python train.py --num_hidden_layers=15 --hidden_size=64 --num_attention_heads=3 --num_key_value_heads=3 --head_dim=32 --intermediate_size=128 --vocab_size=1024 --hidden_act="tanh_gelu" --norm="layernorm" --norm_place="pre" --norm_eps=1e-05 --positions="learned" --qk_norm=false --attn_scale=0.177 --bias="all" --tie_word_embeddings=false --parallel_block=false --init="normal" --init_std_qkv=0.0625 --init_std_o=0.0114 --init_std_up=0.0625 --init_std_down=0.0114 --optimizer="soap_variant" --learning_rate=0.00673 --beta1=0.95 --beta2=0.95 --weight_decay=0.049 --lr_head=0.0117 --max_grad_norm=2.0 --warmup_steps=200 --schedule="wsd" --decay_fraction=0.921 --decay_shape="linear" --final_lr_fraction=0.0 --batch_tokens=[16384, 32768] --max_seq_len=512 --doc_mask=true --train_tokens=101300000 --max_steps=4412 --dataset="wikipedia_en"
Each number is 128 + 32 x the weight over its row's rms, rounded and kept within 0 to 255. Layers, rows and columns count from 0. The size above them is the row's rms in percent of the matrix's.

# layer 6 attention value, 96x64, rms 0.261, rows 86-95, columns 0-63
size [ 73  73  80  80  88  77  97  85  80  95]
[[ 63 138 106  86 190  56 166 117 159 160  79 102 132 132 179 139 143 164 166 126 124 108  75 112 145 123 167 136  80 195 101 132 134 129 120 130 135 128 169  65 118 169 141 105 139 147 148 194 127 152 131 135 138  83 163 152 166 129 118 152 141 127 104 188]
 [113 114  82 146  66 129 157 147 100 149 134 154 142  96 195  89 162  90 205 112 150  70 129 134 128 168 111 114  89  59 133 131 108 135 170 117 125 115 142 154  96 140 101  78 144 170 146  99 132 129 167  87 101 125 166 139 140 183 115 185 146 164 176 148]
 [190  71  96 104 105 130 134 197 130 116 139 114 101 150 110 164 119 143 117 143 111 119 135 102 185 136 145  89 107 123  94 150 165 113 107  44 166 150  89 112 124 129 158 187 144 182  81 124 128 134 148  73 130  36 129 117 139 125  90 145 141 115  89 159]
 [ 91 147 162 140 125  87 107 134 161 100  78 141 110  84 123 123 162 156  94 107  93 131 143 165 135 179 105 153 140 134  99  88 129  49 193 175 179 124 133  85 139 163 140 137 147 124 105 145  58 169 177 146 157 106 149 102  62 117  97 107 142 125  74 129]
 [154 139 164 149 114  93 123 137 129 146 106 173 127  72 148 149 118 103 102 138 135 148 149 152 172 144 122  77  96 101 172 135 100 182 131 174 148  79 168 164  94 147  46 139 128 134  71  63 146 110 125 122 102 146 103 166 197 108 122 150 104  98 159 190]
 [101 201 157  85 145 102 150 110 164 141 101 101  80 145 153 145  90 192  94 171 107 110 106 171 151 108 182 169 117 132 126  96 131 154 145 134 144 148  79 132 144 135 184 135  94 101 121 123 115 151 129 117 145 169 142  82 124 188 153  73 125  75  56 115]
 [ 77 134 166 146 172 174  98  87 132 148 143 184  59 119 127  77 110 137 120 111 138 197 147  86 111 116 111 119 165  99 136  80  74 199 139 150 112 146 135 163 126 104 114 111 127 148 153 176 123 128 122 183 106  83 102 103  57 104 127  83 152 125 113 129]
 [177 127 152 132 133  68 146  85 113 149 136  99 106  94 115 103 157 113 121  74 128 180 175 173  86  87 183  86 121 140 136 167 110 111 137 170 166 151 146  99 124 104 121 136 116 175 164  30 131 153 112 136 112 148  59 136 103 159 172 140 132 114 124 171]
 [118 152  96  91 135 127 129 153 140 159 107 130 123 168 136  53 109 145  71 122 125 136 127 140  47 177 198 165  86 149 109 113 183 127 105  63 146 151 164 116 173 164 138 120 127 150 103 150  60 155 140  95 146  92  89 138 146 162 107 166  93 140 160 122]
 [151  72 158 117 109 189 198 142 130 149 172 101  96 144  98 157 140 138 122 188  72 187  79  64 128 129  74 119 124 154 139  85 109 146 164 150 160 107 141 118 138 158 155 131 143 125 100 105 151 135 135 137  98 134 154 155 122 186 153  89  46 124 123 124]]
# layer 6 attention output (transposed), 96x64, rms 0.228, rows 86-95, columns 0-63
size [ 85  83  93  97  88  81 103  91  90 104]
[[188 120 166 153 120 138 106 143 125 154 142 135  92 127  82 126  65 103  94 108 130 155 221 117 128 116  84 135 144  69 117 149 113 137 136 119 159 109 153 143 134 115 179  75 112 111  52 111 136 136 170 115 160 179  80 120 107 120 194 161  85 110 118  89]
 [178 147 160 130 148 107 126 133 198 141 140 141 131 159  82 176 138 182  58 118 149 168 127  92 151 127 128 134 128 163 136 110  90  99  64 119 110 120 112  89 142 128 125 119 148 124 140 121 121  83  60 172 187 110  91 107  59 139  63  97 101 100 121  97]
 [140 214 197  92 121 144  48  70 105 168 126 173 110 139 126  60  91 111 107 139 174 128 101 131 103 170 130 142 149 120 114 134 101 149 108 154 100 119 154 117 125 136 149 147 154 121 122 115 149 105 121 196 145 168 141 151 116  43 140  96 139 134 166 130]
 [142  69  72 126 123 150 146 160 129 160 204 110  97 161 109 149  54  65  98 147 146  97 106  76 147  82 162 135 107 143 158 175  91 166  99  66 116 141 105  79 124 110 141 156 112 138 169 112 165  99 150 154 122 118 110 139 180  85 129 141 131  94 133 147]
 [137 127 131 115 133 123 163 145 125 129 142  78 177 106 138 131 137 169 142 142 103 119 118 124  56 171 137 178 135 116 111 109 173 101 114 142  58 183 112  82 162 107 213 138 166 165 142 151  72 136 132  97 140 155 148 118  97 160  72 115 216 120 141 119]
 [127  83  66 144  80 205 103 206  74  86 191 106 164 132 140 116 130  72 114  63 138 160 125 116 118 118 126  90 141 103 115 174 117 127 182  88 144  76 152 143 106 144 109 147 139 113 166 144 145 131 128 140 130  84 119 132 164  91 151 147 113 137 158 163]
 [162  65  98 136 125  82 153 151 141  93 148 129 160  98 122 160 153  98 122 126 127  49 110 159 140 114 112 145 124 197 133 121 218  79 126 150 107 116 117  82 134 118 117 179 118  86  94 114 111  82 119 105 113 160 134 115 226 107 116 120 118 163 145 112]
 [ 89 153 134 152 116 163 120 185 126 126 173 156  98 191 124 143  91 175 165 143 112 127  79 100 143 162 139 174  97  77 162  99 172 149 124 103 109  94 132 109  83 155 124 114 155  99 105 184 141 112 129  52 120 115 167 106 155 121  50 159 161  89 144 118]
 [117 121 186 110 104 151  96  93 123 132 172 134 136 141  93 174 131 119 170 124 122 153 135  47 130 100  96  92 176  94 188 143  91 165 146 158 127  89 124 130 121  93  98 182 161 138 120 119 205 122 151 152  72 137 186  77 130 115 171 120 115  92 105  99]
 [104 178  85 148  92 160 107 127 141 144 131 122 149 115 157  97 128 130  86  77 161  99 163 156  94 100 124 177 182 184 141  93 162 115 132 105  65 142 106 187 143 144 104  94 147 126 163 125 132 131 175 171 162 124  93 124 164  46 152  92 174 141 105 168]]
# layer 6 MLP up, 128x64, rms 0.303, rows 0-42, columns 0-63
size [109 103  99  95  62 105  92 111  97 117 105  95  93  96 102 106 110  90 113 116 102  98  89 102  99  93  84 101  87 115  91  90  80  99  75  69 103 101 103  73  55 101  74]
[[152  97 160 115  86  92  97 144 173 127 134 176 152 140 105  84 163 143 103  73 133 177 155 145 184 122 104  71 124 219 118 107 110 124 134 128 157 113 121 155  94  70 157 143 157 144 139 114 112 130 160 103 123 199 129 158  64 110 103 137  90 168 112  97]
 [146 165 161 126 113 124 178 137 118 135 163 114 148 111  74 104  81 159 153 145 122 171 148 164 127 119 193 144 153  68 112 130 165 133 112 153 132  84  77 150 153 173 151 175  61 126 167 183  36 162 150 111 121 131 146 161 120 153 130 126 135 117 175 102]
 [136 126 130 172 143 110 115  73 131 122  61 121 114  99  95 138 121  45 140 126  77  96 160  37 123 184 172  88 123 140 106 117 135 122 141  95  76 177 155 112 160 102 141 168 155 146 135 133 123 103 163 151 122 121 149 127 111 132 218 118 142 161 144 153]
 [153  47  99 135 152 124 111 124 120 159 123 161 137 124 118 170  43 137 160 129 133 139 151 140 136 134  83 137 151  89 194  78 174  87 118 120 134 123 121 114 149 143 128 147  79  74  69 121 118  94 116 159 171 124 171 126  59 153 182 147 135 180 113 108]
 [ 82 150 190 136 102 101 113 154 149 173 136 125 143 130  68 139 158  68 101 154 132  90  70  80 143 119 145  60  78 165 127  77 170 156 139 145  92 144 105 130  96 131  67 129 112 121 157 142 108  86  87 112 112 160 175 137 116  85  92 170 134 135 107  92]
 [117 181 165 107 144 141  83 143 132 147 127 141 124 135 106 146  94 136  51 141  72 159 108  95  66  70 168 167 119 147  86  67 116 111 122  98 169 162 167 178 104 148 194 156  95 191 146 114 146 117 129 143 147 119 128 152  97 150  99  85  97 131 114 101]
 [205 145 148 119 151 120 155 153 150 158 158  87  84 116 104 130 132 116 150 160 104 134 125 158 133 104 112 156 149 125 109 129 162  80 163  59 138 164  89 107 154 101 134  93  88 120 194 108 115 157 111 134 152 162 158  86  35 126  58 117 107 110  84 155]
 [119 107 124 220 141 161 143 133 128 104 135 142 149  55 154  76 134 111 124 141  86  80 179 147 122 113 139 133 124 132 106 171 143  99 161 112 157  89 144 101 106  79  70 164  72 101 118 114 107 190 130  61 115 120 145  89 160 152 139 128  81 129 152 169]
 [136 124 179 142 186 151 182 105 148 141 166 122 132 129 131 125 109  71 156 143 141  52 185  70 116 126 113 149 128 111 165 116 135  97 124  90 124  97 167 106  75 126  97 146 136 161 129 110 150 137 115  98  69  67 185 147 168 166 205 114 140 105 140 124]
 [170 134  94 134 162 142 151 212 168 105 115 172 140 146 130 118 133 122  59 129 119 142 153  82 180  87 162 101 115 181 166 123 118 138 160 141 143 172 123 178 132 102  99  98 178 176  94 135 123 161 107 136 182 160 159 101  60 111 128 177 150 121 144 154]
 [115 167 155 145 148  89 126 157 193 142 155 184 160 143 102 195 162 150 143 101 150  96 164 110 111 171 136 151 160 149 111 135 163 108 161 141 130 124 119  74 124 121 151 144 201 100 125 161 110 148 133 146  88 158 132  83  53 156 188 126 167 128 122  65]
 [159 118 114 130 130 142 109 124 103  93 151 166 130 110 131 100 129 117 151  99 175 129 175 129 102 135 131 155 113 104 196 165 127 157 157 102 171 140 113 184 124  96  22 107  88 111 100 142 116 161 120 120 131 121 143 193 193  79 192 131 146 170 115 177]
 [127 118 105 116  92 127 140 181 167 168 131 150 149 141 105 121 137 155 105 128 116 116 150  93 113 155 132  81 133 119 177 136 131  76 160 144 104 142 148 134 141 188 168 166 111 134 107  95 129 152 149 170 120 133  77 146   6 149 104  86  95  77  91 194]
 [173 141 149  97 148 174 112 149 136 137 163 133 114  92 133 177 103 100 119 100 126 194 117  65 139 112 123  66 134 172 156  71 113 129 144 123 160 154  76  83 154  43 107 200 129  93 126 100 124 139 124 122 110 129 161 136 154 105 134 159 161 105  80  80]
 [105  81  95 137 103 106 125 127 182  93 130 126 150 148 119 139 136 163  91 130  36 186 156 121 128 137 101 165 150 140 179 147 133 148  94 131 154 164  97 181 212 124 103 128  99 120 122  91 112 143  94 142 140 149 211 145 160 169 140 103  79 114 159 140]
 [110 116 156 101 126 111 127 122 112 170 135 141 153 125 184  25 153 145 101 125 191 172 102 104 103 162  95  84 192 132 128 106 126 151 129  99 134 122 126 130 132 104 147 101 169 179  96 148  88  84 161 149 177 149 146 116 100 119 133  63  55 132 122 157]
 [124 134 156 122 124  83 113  96 137 128 163 162 130 134 125  75 106 156  78 104 120 153 143 149 159 118 190 121 123 106 161 171 155 190 108 132 133  10 129 164 166 130 113  99  97 161  80 111 139 173 147 177  78 158  66 144 113 138 144 127 117 124  98 106]
 [119 132 139 127 153 128 150 159  87 141 127 208 174  86 143  80 138 121  92  82  68 138 142  87 151 103 116 119 115 117 127  84 157 163 105 102 129 130 119 186 119 143 111 152  58 163 163  86 104 175 134 103  91 125 131 120 117 224 175 149 163 136 147 146]
 [109 128 128  96 168 105 125  57 104 167  99 117 134 108 128  79  87 130 144 142 152 104  97 108  70 169 127 137  67 157 107 129 149  63 132 181 151 173 194 108 112 155  88 132  59 151 156 149 123 173 111  82 151  90 119 171  96 149 157 117 131 164 124 115]
 [155 180 171 161  65 174 123 127 132 113 159 138 174 123  83 149 168 142 116 139 149 100  71 161 119 106 141  67 167 175  89 175 116 130  88 132 114 150 101 125 140  86 146 110 150 130 213 129 119  68 112 141 102  85 145  91  80 154  95 147 137 150 109 146]
 [143 156 151 207  78 150 117  93 124 145 144 131 116 111 156 146  67 108 118 182 161 104  73 137 133 152 167 192 103 141 106 118 109 114 148  78 172 150 147 102 122 113  95 123  88  90 113 109 181  90  97 148 108 165 167 160 192 111 101  60 122 132 127 120]
 [ 96 157 185  92 109 164 116 145 141 119 185 133  87 126 141 125 135 170  73 141 105 128 111  57 174 104 126 136 153 146 113 137 184 158  72 123  93 149 114 179 135 157 184 173  85 124 138 149 141 141  94 124 131 141 133 137  99 208 140 131 112 137 152  47]
 [145 134 168 130 138 155 125  97 144 122 137 162 133 140 145  99  56 124  98  58 164 144 177 125 107 125  76  88 127 145 217 100 110 131 127 123 139  97 131  93  70  69 164 135 130 120 111 133 119 172 163 157  62  95 152 142 152  86 142  90 152 110  72 102]
 [130 150 151 130 137 109 133 167 174 199 168 128 121  61 114 125  80 157 160 180  51 103 150 118 122  83 104 131 127 167 104 185 112 106 174  98  51 146 144  97 137 145 124 169  66 108 128 145 115 106 122 118 165 162 130 160 142 160 155 151 115  97  92 122]
 [185 189 130 124  94 125 162 107 126 100 117 180 115  84 104 159 100 136 131  77 157 139  81 135 159 207 107 102 138 119 141 205 140  60 157 158 156 131 103  89 150 171 116 109 169 116  57 158 113  95 131 135 122 137 140 102 113 129 191 121 119 143 144 123]
 [151  84 134 122 130 111 115 146 181 113 160 168 145 134 139 161  91 170 134 111 135 177 141 144  98 148  81 184 173  95 161 113 173 105 186 121 125 121 102 140 153 173 149  91 122  61  88 128 132 111 121 140 174 187 172  83  72  82 130 133  90 110  74 120]
 [191  92  97 137  80 178  88 153 113 189 118 136 136  96 144 166 120 107  47 131 117 130 113 132 190 120 126 104 116 115  47 114  79 141 115 117 135 138 132 144  94 132  67  74 123 116 131 164 115 126 127 113 104 111  95 128  55 132 111 126 123  64 160 104]
 [124 134 145 144 151 186 124 104 150  75 146 108 164 122 152 137 131 111 101 100 146 134  99 137 106 121  30  84 151 124 153 161 171 168 155 151 156 127 136 150 171 146  96  63 154 124 122  76 105 130 127 133 102 130 152 107 102  94 112 101  44 209 120  94]
 [141 125 112 158 106 130  70  94 154 161 142 102 124 155 131 157 107 148 133 121 133 126 137 159 118 125 163 155 101 142 188  93 189 139 119  79 154 101 153 197 152 151 177  72 153  33 133  66 103 156 159 134 101 153 153 111 140 154  98  96 111 132  65 105]
 [143 155 167 141 153 117 111  60 148 107 131 186 118  71 138 128 138 146 106 112  71 105 148 120  74 125 142 119 112 160 154 153 156  63 180 164 105 155  74 139 106 114 161 125 156 134  63  80  85 178 153 180 118  89 130 136  72  82 104 137 133 143 137 103]
 [123 128 149 105 142 147 197 150 218 123 159 154 149  79 165 122 124  89 138 117 114  94 190 164 133 165  93 120 144 117  65 130 130  80 104 156 134 126 107 117  91 151 124 135 160 149 175 112 131 154 117 140  47 116 115  87 132 157 172  60 134  88  94 130]
 [166 104 125 134 166 181 180 140 117 172  80 134 161  57  88 115  98 153 137 166  85  67 134 144 149 147 150 131 194  92 119 124  68 143 135 134 143 134 113 122  74 143  89 146 149 215 129  98 117 144 145 151  95 158 125 133 119 158  85 105  98  96 105 151]
 [102 133 104 102 127 104 134 152 146 134  82 149  99 106 153 145 194 162  93 118 129 162 111 127 149 110 156 160  75 196 162  76 184 118  86 154 182 145 191 142 125 117 131 133 154  96 144 185  46 102 121 127 115  96 153 176  79 127  99 125 104 160 110 139]
 [138 180  98 113 153 107 155 101 105 165  68 150 148 118  94 101  98 151 113 139 155 142 173 123  98 101  91 141 154 135 132 109 114 125  91 106  87 171  87  95 224 138 189 104  93 116 140 131 132 136 168 149 156 122 172 183  55 136 176 136 107 117 120  84]
 [147 100 113 175  95 165 141  78 110 145  62  84 158  76 124 124 157 206 154 143 187  72 116 155  54 108 164 105 117 126 156 153  69 134 158  91 164 147 117 100 113 120 175 139 147  94 147 136 163 117  96 140 115 113 123 148  86 156 128  83 128 152 115 122]
 [115  84  78 101  56  93 140 130 147 154 149 136 122 111 170 109 183  81 149 114  94 124 124 133  91 125 161 140 105 173 127 140  95  87 162  50 149 160  51 152  99  84 138 108 141 149 127  87 133 165 125 111 105 116 108 139 160 127 145 159  53 173 152 140]
 [121  74 144 155 120  90  94 122 123 162 107  93  88 154 160 137  67  93  80 172  99 139 139  67  95 146 178  84 130 158 142 118 110 155 111 139 107 105 166 104 183 122 180 191 100 153 120 165 152 119 143  51 121 148 131 124  87 129 164 105 129 103 156  76]
 [152  86 153 169 139 112 111 125 173 150 103 102  87  93 158 130 121 121 150  88 123  94 137 183 112 134 181 108 100  94 105 133 156 115 112  95  49  83 135 162 161  71 165 123 152 169 151 170 143  96 131 161 163 154 100  80 157 137 126 106  78  58  98 158]
 [170  78 141 182 106 106 161 120 152 141 133 106 147 192 156 158 157  91 154 149  92 133 129  98 113 104 127 122 120 162 122 126 191 141 158 144  82  50 132 171 106 100 143 183 197 110 128 175  63 164 107 118 154 118 187 128 129 134 160  98 106 138 157 113]
 [105 157 159 141 160 156  90 141 107 203 172 145 162  77 175 153  95 161 138 119 113 152 184 174 111 172 126 141 150 140 125 121 126 105 160 122 139 159  89 111 126 189  93 211 144 116 138 171 161 128 175 145 105 121 138 131  87 151 165  88 110 177 125  79]
 [141 189 106 153  57 161  83 141 192 137 119 159 121 156  68 102 149 121 113 135  97 185 121 132 102 134 170  95 156  61 139  76 170 222 167 137 118 169 160 126 110 125 106 130 113 135 113 124 127 104 125 107 145 137 131 153 117 184 143 162  93 156 114 127]
 [118 135  97 159 171  54 118 132 154 113 149 141 151 128 132 127 100 101  98  76 134  84 118 134 123  99 186 175  87 173 121 141 186 160 204 130 102 174  87  88 100 108  79 114 116 162 173 138 146  80 120 132 116 147 126 164 139 103  89  87 106  82 168 112]
 [148 107 137 106 110 162 201 160 157 159 136 127 146 154 114 127 108 135 106 152  80 129  54 144 149 159 163 142  98 133 171  79 179  72 111 133 135 185 140 109 136 177 131 170 119 157 121 139  64 110 112 110 102  86 110 113  81 199 148 145 153 154 147  74]]
# layer 6 MLP down (transposed), 128x64, rms 0.293, rows 0-41, columns 0-63
size [112  84  92  91  75  99  95 116  99  94  98  83  90 100  93 119 104  94 106 105 106  97 106 102  93  78  85 101  96 117  96  86  93  99  80  83 114  95  91  69  73 106]
[[169 146  81 137 182 155 128  99 114 122 125 152 165  88 133  89 129 136 119 188 144 155  83 132 153 150 123 129 153 158 183 143 130  50 185 129 172 101 154 169  77 140 159 152  95 153 108 165  94 116  81 150 199 156  96 128 124 158 158 149 137 121 126  71]
 [101 116 146  90 177 169 156 141 153  78 116 150 153 165 146 146 159  92 124  92 170 101 138 127 126 121 114 108 117  75  54 137 106 140 112 137 195 160 135 177 112 124 157 136 105 122 153 113  94 118 117 164 119 125 138 203 201 188 148 113  52 104 136 121]
 [102 151 108 120 157  81 164  78  81  85 127 105  97 118 129  91 127 158  57 121 165 125 125  95 138 170 158 105 142 112 114 110 139 175  90 205 146 159 109 115  73 159 171 161 163 132 102 118 104 102 134 135 117 100 166  82 123 185 149  73 136 171 177 125]
 [111 125 122  77  95 140 125 114 139 129 111 160 104  59 113 121 126 150 113  76 128 188 152 152 121 137  50 121 201 163 118  59 158 100 149 173  96 182 131 118 128 111  98 113 102  68  93 103 153 140 168 138 116 104 140 158  76 145 185 138 161 141 148 139]
 [ 72 105 123  98 144 129 141 130 113  86 136 176  70 101 149 139  93 115 205 113  92  94 118 127 146 114 138 141 149 124 101 100  66 101 127 116 114 128  40 118 141 174 127 128  76 144  94 135  82 208 131 132 138 168 103 111 166 178 107 166 157 155 129 158]
 [128 112  98 135  80 135 199 123  72  69 133 134 184  63  98 153 167 102 150 161 129 113 135 152 156 162  95 146 105 131 136 137 166  83 116 101 154 123 117 102 139  96 102 106 134 159 145 190 120 133 145  85  23 135 174  78 146 119 109 138 145 128 143 139]
 [157 196 186 121 164 155 206  86  82  97 119 127 116 156 147  64 108  81 162 145 138 119 112 127 102  89 166 140 141 108  88 149 140  56 119 148  92 121 142  93  75 131 174 146 110 154 146 161 171 123 130 117 166 103 131  88  85 122 117 104  98 171 124 143]
 [ 88  66 111 131 177 134 129 181  93 109 159 156 162  48 140 133 186 184  90 109 153 104 119 147 124 126  78 148 165 106 146 182 156 169 113  87 187 115 122  57 141 109 123 150  81 130 129 132 104  95 136  98 127 153 106 105 150 108 148 153 125 159  91 153]
 [ 81 122 109 135  64 134 124 150 127 107 114  87 113 113 171 101 149 140  70 135  98 153 138 170 143 134 117 110 179 109 158 138  83 118 125 128 192 124 134  90 155  31 181  98  69 132  97 106 129 167 174 128 137 172  96 120  94  83 115  97 132  82  93 141]
 [135 136 104 108  94 108 123 125 177 107  99 161 134 132 160 119 126  97 116 106 146 123 135  71 146  68 124  81  52  57  72 148 113 134 169  75 103 161 140 195 123 110 147  86 105 126 184 144 118 138 154 154  93  78 108 122 164 135 179 153 119  97  87 156]
 [158 154 156 117 149 219  91 136 182  76  84 130 178  75 130 138 110 137 109  87 151 104  90 150 129  80 143 121 158 118 133 168 142 114  98 128 170 113 148 148 146  75 143 107  51 159 174 115 126 141 138  89  95 137 117 126 168  70 159 159 172 137 131 136]
 [125 146 119 167  93 159  71 123 138  96  83 129  93 148  93  72 174 139 118 146 180 146  91 142 152 175 160 103 125 132 134 123 138 152  83 144 136  59 102 152 138  54  99  74 105 156 177 134  83 149 117 136  41 149 146 133 109 162 171 154 129 129 128 125]
 [ 66 118 158 115 185 138 100 144  97  86 102 162  83 144 132 101 132 169 182 127 140 122 118 187 110 198 129 167  93 161 106  89  76 140 139 131 166 100 132 128 113 103 149 131 134 127 101  84 109 145 158  83 107 118 104 230 112 149 113 131 175 132 125  93]
 [ 70 132  85 178 104 112  96 139 129 125 131 107  96 116 148 176 147  82 110 127 133  85 197 126 170 197 189 143 166  94 117 176 131 126  99 118 111 126 143 108 138 125 124  92 163 137 122 129 157 133 163 108 100 137 120 187 162  48  96 148 130  78  78 160]
 [145 131 185 143 155 169 146 120 171  53  21 118 146 133  99 118 157 107 133 110  95 142 105 134 156 126 121 102 146 167 152 125 138 102 171 118  95 176 143 111 101  91 122 160  86 137 129 164 125 144 120 119 190 136 169 128 156 186  89 155  69  88 143 150]
 [131 107 114 101 137  86 182 111 132 142  87 130 183 166 120  98 103  72 172 171 177 151 155 131 215 151 164 129 166 123 110 134 194 152  84 128  90 120 166 136 127 173 104 153 125 101  77 197 122 100 145 136 106  86 100 121 134  93 119  80 129 112 138 125]
 [ 96 141  90 114 123  98 125 120 108 137 144 149 183 127 121 124 131 151 145 118 126 162 179 131  80  91 113  47 145  91  63 149 117 124  85 101 152 105  45 144 185 148 100 180 143 160 142 141 155 124 152 144 112 198 112 163 174 172 120 159 123 175 123  98]
 [172 209 157 142 131 126 101  95 133 107 155 188 138 136 117  98 133 184  99 109 100 150 139  73  84 122 103 111 206 131  73 146 157 144  99 108 166 154  95 145  97 104 124 121  56 116 111 134 134 143 106  77 187 127 103 152 152  87 171 128 124  83 125 116]
 [111 113 170  89  87  79 117 182 126 133 168 148 159 129 120 168 182  79 123 110 191 124 130 124 141 110 117 173 158  79 165 178 115 109  79 136 133 111 159 150 142  87 161 109  58 133  99 139 153 114  97 171 129 128 180  85 136 136 173 102 141  67 143 164]
 [114 152 118  85  79  92 153 116  59 122 150 152 154 118 162 158 133 102  95 147 127 114 151 144  94 158  94 187 152  47 142 166 159 108 115 122 134 102 154 113  70  90 152 184 146  98 107  80  47 133 110  94  89 112 105 130 146 149 163 119 156 113 170 123]
 [151  79 112 171 180 156 166 115 137 142 173  94 159 188 115 108 129 159  98 147 111 147 151 149 152 108 164 118 104 125  60 106 142  76  83  69 117 126 117 132 198 165 154 201 107 105 118 142 114 182  80  77 142 114  95 130 153 102 111 134 157 121 139 148]
 [140  84  82 191 105 119 132 106 126 158 111  91 150 158 151 123 123 125 113 173 152 153 157 158 123 162 144 147 134 133 190 159 175 160 117 157 114 153 108 129 169  73  98  95 160 158 160  92  74 159 111 142 123 147 130 183 155  25 127 106  79 108 103 151]
 [ 95 159  82 144 102 103 156 110 120 122 115 118 146 154 121 158 138 125 132 131  99 102 118 135  80 110  77 115  91 140 202 142 171  93 137 101 149 143 107 125 174 113  48  86 123 158 179 132 114  80 129 145 182 100 169 167 100 128  75 166  66 181 109  91]
 [149 108 113  79 112 106 120 107 113 150  75 131 114 118 113 150 171 107 166 135 173 103 136 157 158 133  71 127 130  80 107 112 150 177 124 152 144 144 121 156 140 154 128 145 143  57 216 122 173 152 139 135 118 136  96 100 111 100 183  90 176 111  32 149]
 [ 66 112  98 210 120 117 152 108 101 109 144 105 153 125 150 133 193 127 143 155 110 158 161 155  47  52 183 147 135 160 142  73  93 130 119 102  87 152 135  85 108 118 165 126  74 125 153 111 163 121 124  93 101 152 138 168 140 138  77 130 158 115 140 117]
 [159 124  89 152 131  87 166 151 137 142 103 153 145 127 158 139 158 156  81 185 198 147 132 110 136 133 167 150 144 101 117  94  77 175  76 168 149 105  87  91  68 138 182 145  83 158 101 125  74 169 145 104 124 143 122 175 100  88 106 120 136 150 110  70]
 [145 167 107  57 129 102 155 163  93  94 151  77 121  96 145 111 192 130 152 101 115 138 117 100 133 187  91 114 127  89 122 136 120 139  94 150  67 106 133  69 106 179 171 151 135 135  99 125 130 122 180  87 170 160 135 153 150 163  77 168 109 141  72  85]
 [115 171 113 158 191 100 181 141  87 151 107 115  89 138 133 143 148 114  86 129 112 103 122 145 146 135 155 154 105 110 155 106  95  48 149 125  98 146 116 130  93 151 131 176 138 123 106 125  45 200 132 102  99 125  72  86 165 147 144  81 191 161 141 148]
 [122 118 148 136 146  95 146 122 138 131 138 129 133 149 200 101 123 156 167 134 119  95 152 140 107  97  85 135 176 115 161  92 125 158  49 131 155 133  99  69 157 112 145 131 115 182 141 137 106 142 123  46 157 148 161 181 182 141 190 137 148  79 196 146]
 [ 98 128 176 140  88 101  90 110 127 137 140 134 110  89 149 126 129 115 110 136 116  89 166 131 121 141 205 133  47 146  93 173 172  78 115 107 127 121  92 166 161  48 110 167 120 148 117 107 166 117 130 151 177 155 195  78 126 114 157 141 108 122  96  80]
 [182 122 139 166 153 153 135  26 112 112 143 203 111 198 132  82 102 158 139 151 125 161 146  93  83  67 135 129 133 122 134 109 181 134 138 107  80 191 154 114 117 148 153 166 130 128 167 128 133 129 129 117 137 126 158 160 158  81 125 147  66 131 111 123]
 [138 125 130 152  81  94  62  97  83 146 130 119 141 151 136 106 150  85 173 156  84 223 112  83 137 133 156 129 119 136 135 169 144 142 107 112 111 141 153 153 132 154 115 116 121  94 108 103  88 123 119  30 137 115 126 138 115  40 103 172 135 169 108  94]
 [120 141 117 173 135 100 121 166 160 160 131  94 128 127 124 133 101 127  95 177 108 123 169  88 137 117 125 151 103 110 142 201 100 109 170 118 162 107  88 199 144  81 143 100 185 197 201 182 132 132 145 132 143 115  89 161 177 123 180 113 118  83 153 133]
 [186 121 117 139  97  89  86 108  90 151 181  82 153 167 126 166 150 121 147 168 131 124  81 110 152 206 127 128  89 121 129 131 134 226 185 152 114 180 111 116  85 144 120  87 130 125 152 115 113 128 116 124 130 191  92 145  65 116 154 136 128 166 127 136]
 [125 108 159 148 149 121 100  97 115 132 178 117 141 107  93  84 113 110 105 107  74  99  91 158 167  91  93 141 112  86  69 113 153 102 117 114 111 115 103  73 152 193  98 101 166 132 134 143 118 126  54 175 124 184 139 120 184  64  82 148  93 154 126 103]
 [ 43  80  91 110 127  53 109 125 160 111 137  86 122  84 101 154 177 120 167 108 153 102 178 180 128 164 115 139 109 141 102 126 146 156 109 114  26 107 138 102 112 146 117  82  93 165 141 126 131 165 150 176  94 131 131 123 124 145 123 143 100 145  92  94]
 [117 140 153 185 155 131 109  99 155 175 163 117 109 150  89 129  97 171 161  57  61 127 150 132 140 115 146 118  94 159 159 125 115 158 125 155 143 146 140 179  62 118  96 153 162 111 137 142 157  24 121 138 170 107 152 120 143  75  64 131 117 133 111 127]
 [141 133 129 117 175 109  53 134 120 119 132 170 115 151 128 192 156 156 118 112 136 136  75 169 114  73 117 161 137 125 140 153 153 186 139 123  68  82 155  79 112 113 115  78 172 142 174 117 175  76 112 144  53 142 134  96 150  84 159 143 111 126  91 147]
 [158 135 152  80 140 113  82 139 102 184 129 113 185 201 115 138 131  62 125 100 131 160  98  83 137 155 119 143 124 164 182 173 142 135  48 121 175 139 131 104 132  91 153  99 114 102 144 139  82 156 128 130 106 138  99  99 124  58 139  88 182 155 145 146]
 [149 145 108  95 107 156 106 101  36 152  95 138 132 110 157 150  78 161  78 177 105  86 221 144 137 147 135  80 118 129  72 116  97 132 198 138 118 137  78  94 144 158 122 127 113 124 167 139 111 100 112 166 142  83 122 131 142 116 120  84  85 151 119 114]
 [179  83 123 139 123 216 130 151  96  82 184 131 160 136 113 195 132 116 127 147 117 187 172  94 115 136 120 160  94 139 127 115 163 128 176 130  71 159 168 128 145 121 142 127 151 102 131 172 123 100 116 173  88 150  82 129 116 102  98 106  73  74 137 171]
 [116 117 119 141 134  99 140 119 155 117 114 144 110 163 139 129  81 111 152  82 136 172 142 142  78 172  70 168 122  78  97 125 139 146 169 184 129  71 116  83  60 156  86 137 137 156 157 130  87 152 132 118 147 108 177 127  62  51 143 108 161 131 183 148]]